config.yaml
num_hidden_layers: 12
hidden_size: 64
num_attention_heads: 2
num_key_value_heads: 2
head_dim: 32
intermediate_size: 256
vocab_size: 8192
hidden_act: "relu"
norm: "layernorm"
norm_place: "pre"
norm_eps: 1e-05
positions: "learned"
qk_norm: false
attn_scale: 0.177
bias: "all"
tie_word_embeddings: true
parallel_block: false
init: "trunc"
init_std_qkv: 0.0625
init_std_o: 0.0127
init_std_up: 0.0625
init_std_down: 0.0127
init_mimetic: 0.7
optimizer: "muon_variant"
learning_rate: 0.00312
lr_mult_o: 2.0
lr_mult_down: 2.0
beta1: 0.9
lr_head: 0.00476
warmup_steps: 200
schedule: "wsd"
decay_fraction: 0.704
decay_shape: "linear"
final_lr_fraction: 0.1
batch_tokens: [8192, 16384, 24576]
max_seq_len: 512
doc_mask: true
train_tokens: 140800000
max_steps: 8689
dataset: "wikipedia_en"
Each number is 128 + 32 x the weight over the matrix's rms, rounded and kept within 0 to 255. Layers, rows and columns count from 0.

# layer 2 MLP up, 256x64, rms 0.144, rows 51-71, columns 0-63
[[187  93 101 129 156 105 158 154 111 130 117 114  86  90  83 114 113 126 123 130 103 123 136 152 116 183 170 140 114 138 135 176 122 129 130 126 126  76 120 216 156 147 129 101 102 130 124 120 155 105 110 134 122 140 109  67 136 131 128 104 129  96 129 157]
 [191 116 108 200 151 164  72 143 113  84 130 152  82 127 175 110  56 136  94 138 116 117 188  41 132  93 138 154  94  95  93 149 231 161 138 129 201 112 146 161 146 124 183 154 114 180  77  45 164 105 161  48 157  91 149 114 156 128 111 149  84 177 124 103]
 [145 137  85 119 145 138 132  88 145 105 142 208  96 100 178  60  86 107  87 174 140  83 111  95 109  44 145  84 146 155  94 102 143  93 128 116 142  82 195 161 173 161 113 204 131 178 109 102 181  84  55 127 189 123 137  94 131 163 168 119 179 147 200 123]
 [105  95 146  80 148 134 112 145  84 110 129 155 136  80 150 188 135 130 127 103 115 143 128 143 166 151 168 132 112 146 115 114 146 151 136 150 151 138 119 113 112 121 133 136 122 116  98 101 108 135 141 137 164 109 142 123 115  89 154  87 122  81 139 124]
 [ 70 174 153 126 126 164 135 162 145  86 138  76  89 174  45 125 121 190  90 142 148 143 187 136 114 151 131 105 106  75  85 188 171  67 180 131 157  89 106 117  44 115 117 125 139 124  71 110 171 116 145 176 139 142 103 179  76  81  91 189 135  96  96  85]
 [153  90  81 143 137 137 139  93  96 158 178 150  69 124 140 154 107 133 168 110  65 153 139 128 106 120 122 116 197 115 145  88 140 182  95 127 152  90 110 184 176 153 111 149 133  91 136 169  86 109 145 195 149  64 127  83 102 106  87 159 117 140 128 157]
 [ 91 110 122 131 158 122 162 156  82  90 142 161  93  75 145 155  37 166 101 124 138 130 120 151 149 103 100 168 109 123 143 144 110 126 120 164 173 107 146 100 136 136 139 127 164 126 125 116 128 138 111 126 130 164 116  96  99 118 146 134 156 100 121 136]
 [146  51 163  91  99 112 126 107 110  95 165 120  95 114  97 136 104 151 122 100 139 163 201 151 124 140 117 167 120  86 122 126 110  98 177 196 142  71 131  92  90 158 136  91 164 144 104 190  89 115  27 211  82 132 106 154 135 165 166 112 127 107 144 159]
 [117 181 113 196  77 116 132 137 132 109 136 120 134 104 126 122 167  56 107 143 141 157 164 130  97  66  98 136 101 150 159 157 156 132 177 155 110 117 128 138 167 134 103 146  91  86 129  54 103 118  54 113 150 196 130 102 110  91 183 192 167 109  45 188]
 [109 151 104 111 122 100 126 119 115 108 163 101 158 105 115  85 160 159 154 141 158 112 130  94  60 157  63 121 164 130 146 123 133 116 184 146 134 128 140 158 177 123 150 140 105 171 103 144 178   3 143  59 114 164  56 165 102 177 103 180 118 133 116 222]
 [100 138 172 168 155 161  98 163 133  71 103 102 122 175  91 118 134 130 102  77 151 124  73 149  65 134 169 143 189 130 113 131 174 183  86 174 123 135 112 101 138 169 128 149 153 132 142 153 174 134  71  50 116 143 132  89 135 105 133 158 107 138  99  99]
 [115 113  84 177 147 188 122 126 139 131 112 184 141 139 103  89 127 138 133 144 109 173 120 102 100 132  58 145 125 127 122 144 163  66  85 121 153  96 109 159 158 140 149 184 146 170 121 144 122 125 143 132  92 123  95 110 116 113 132 166  90  60 111 123]
 [134 121 110 191  87 157 169 151  87  93 159  82 135 173 176 150 141 135  93 108 166 144 139 102 179 118 127 154 156  88 114 184 116 135 137  74 110  91 163 103 187 131 119 145  91   0 101 137 118 162 111 117 166 134 117 131  80 172 140  76 127 143 156  92]
 [ 85 169 114 123 129 165 154  97 126 149  49 139  95 111 148 153 141 118 137 123 106 142 131 151 113  82  97  94 130 171 133 173 195 121 154 151  91 165  62 108 140 115 114 107 147 125 111 139 126 120 138 119 127 133 115 109 110 138 118 177 104 138 100 142]
 [ 79 116 102 172 115 159 118 202 101 111 113 120 130  98 147 131  50 139  96 165 102 143 126  93  85 120 151 183 118 173 110 115 108 153 148 152 166  63  81 146 132 136  94 167 147 120 123 131 132  98 109 127  58 141 115 131  79 164 169 140 168 144 170 143]
 [142  72 165 114 156 118 188 133  89  81  88 172 154 120 159  89 122 133 109 150  85 103 121 104 147 138 134 105 141 149 114 151 133 132 151 139 114 198 135 145 122 140 116 148 111  93 176 118 157 117  90 135 129 150 160 113 108 156 122 176 120  93 115  95]
 [ 85 175 145 142  98 171 136  90 182 107 122 117 144  93 141  68 101 147 117 117 134 141  56 155 111 116 156 136 103 120 108  82 100 146 113 149 156 102 158 135 101 160 125 148 130 189 148 180 114 127 116 132 112 212 106 139 140 138  96 126 174 111 101 145]
 [203 103 158 101 113  93 142 156 117 159 123  94  59 123  80 155  72 127  91 122 100 148 182 139  84 156 152  94 107  57 129 139 155 104 125 139 118 182 108  96 166 181 177 103 126 178 100 169 134 102 141 118 130 155 136 106 170 197 117 153 145 130  27 126]
 [ 79 124 109 113  87 177 119 126 148 170 131 119 130 121 172 111 113 112 136 143 167 143 109 108 135 117 130  90 126 143  86 122 161 127 135 131 148 120 122 118  93 106  86 103 132 148  96 100 142 123  99 145 109 135 158 149 120 161 125 108 148  99 144  99]
 [ 73 112  88 122 142 123 160 132  96 160 106  93 111 109 117 120 158 125 140  92 130 188 140  71 137 103 175 107 106  56 126 146 124 170 147 123 154 133  94  88  91 165 140 113 146 180 126 150 177 173  64 108  96 103 153 111 120 144 111 118 159 156 125 223]
 [142 128 123 116 166  61 141  86 137 123 167  93 133  94 191 103 154 115  88  92 157 179 118 115 104 124 170 144 193 130 101  99 134 144 102 141 130 147  93 140 116 162 110  91 157  61 206  90 199 173 122 136  90 120 127  89 138 150 151 101 143  88 112 100]]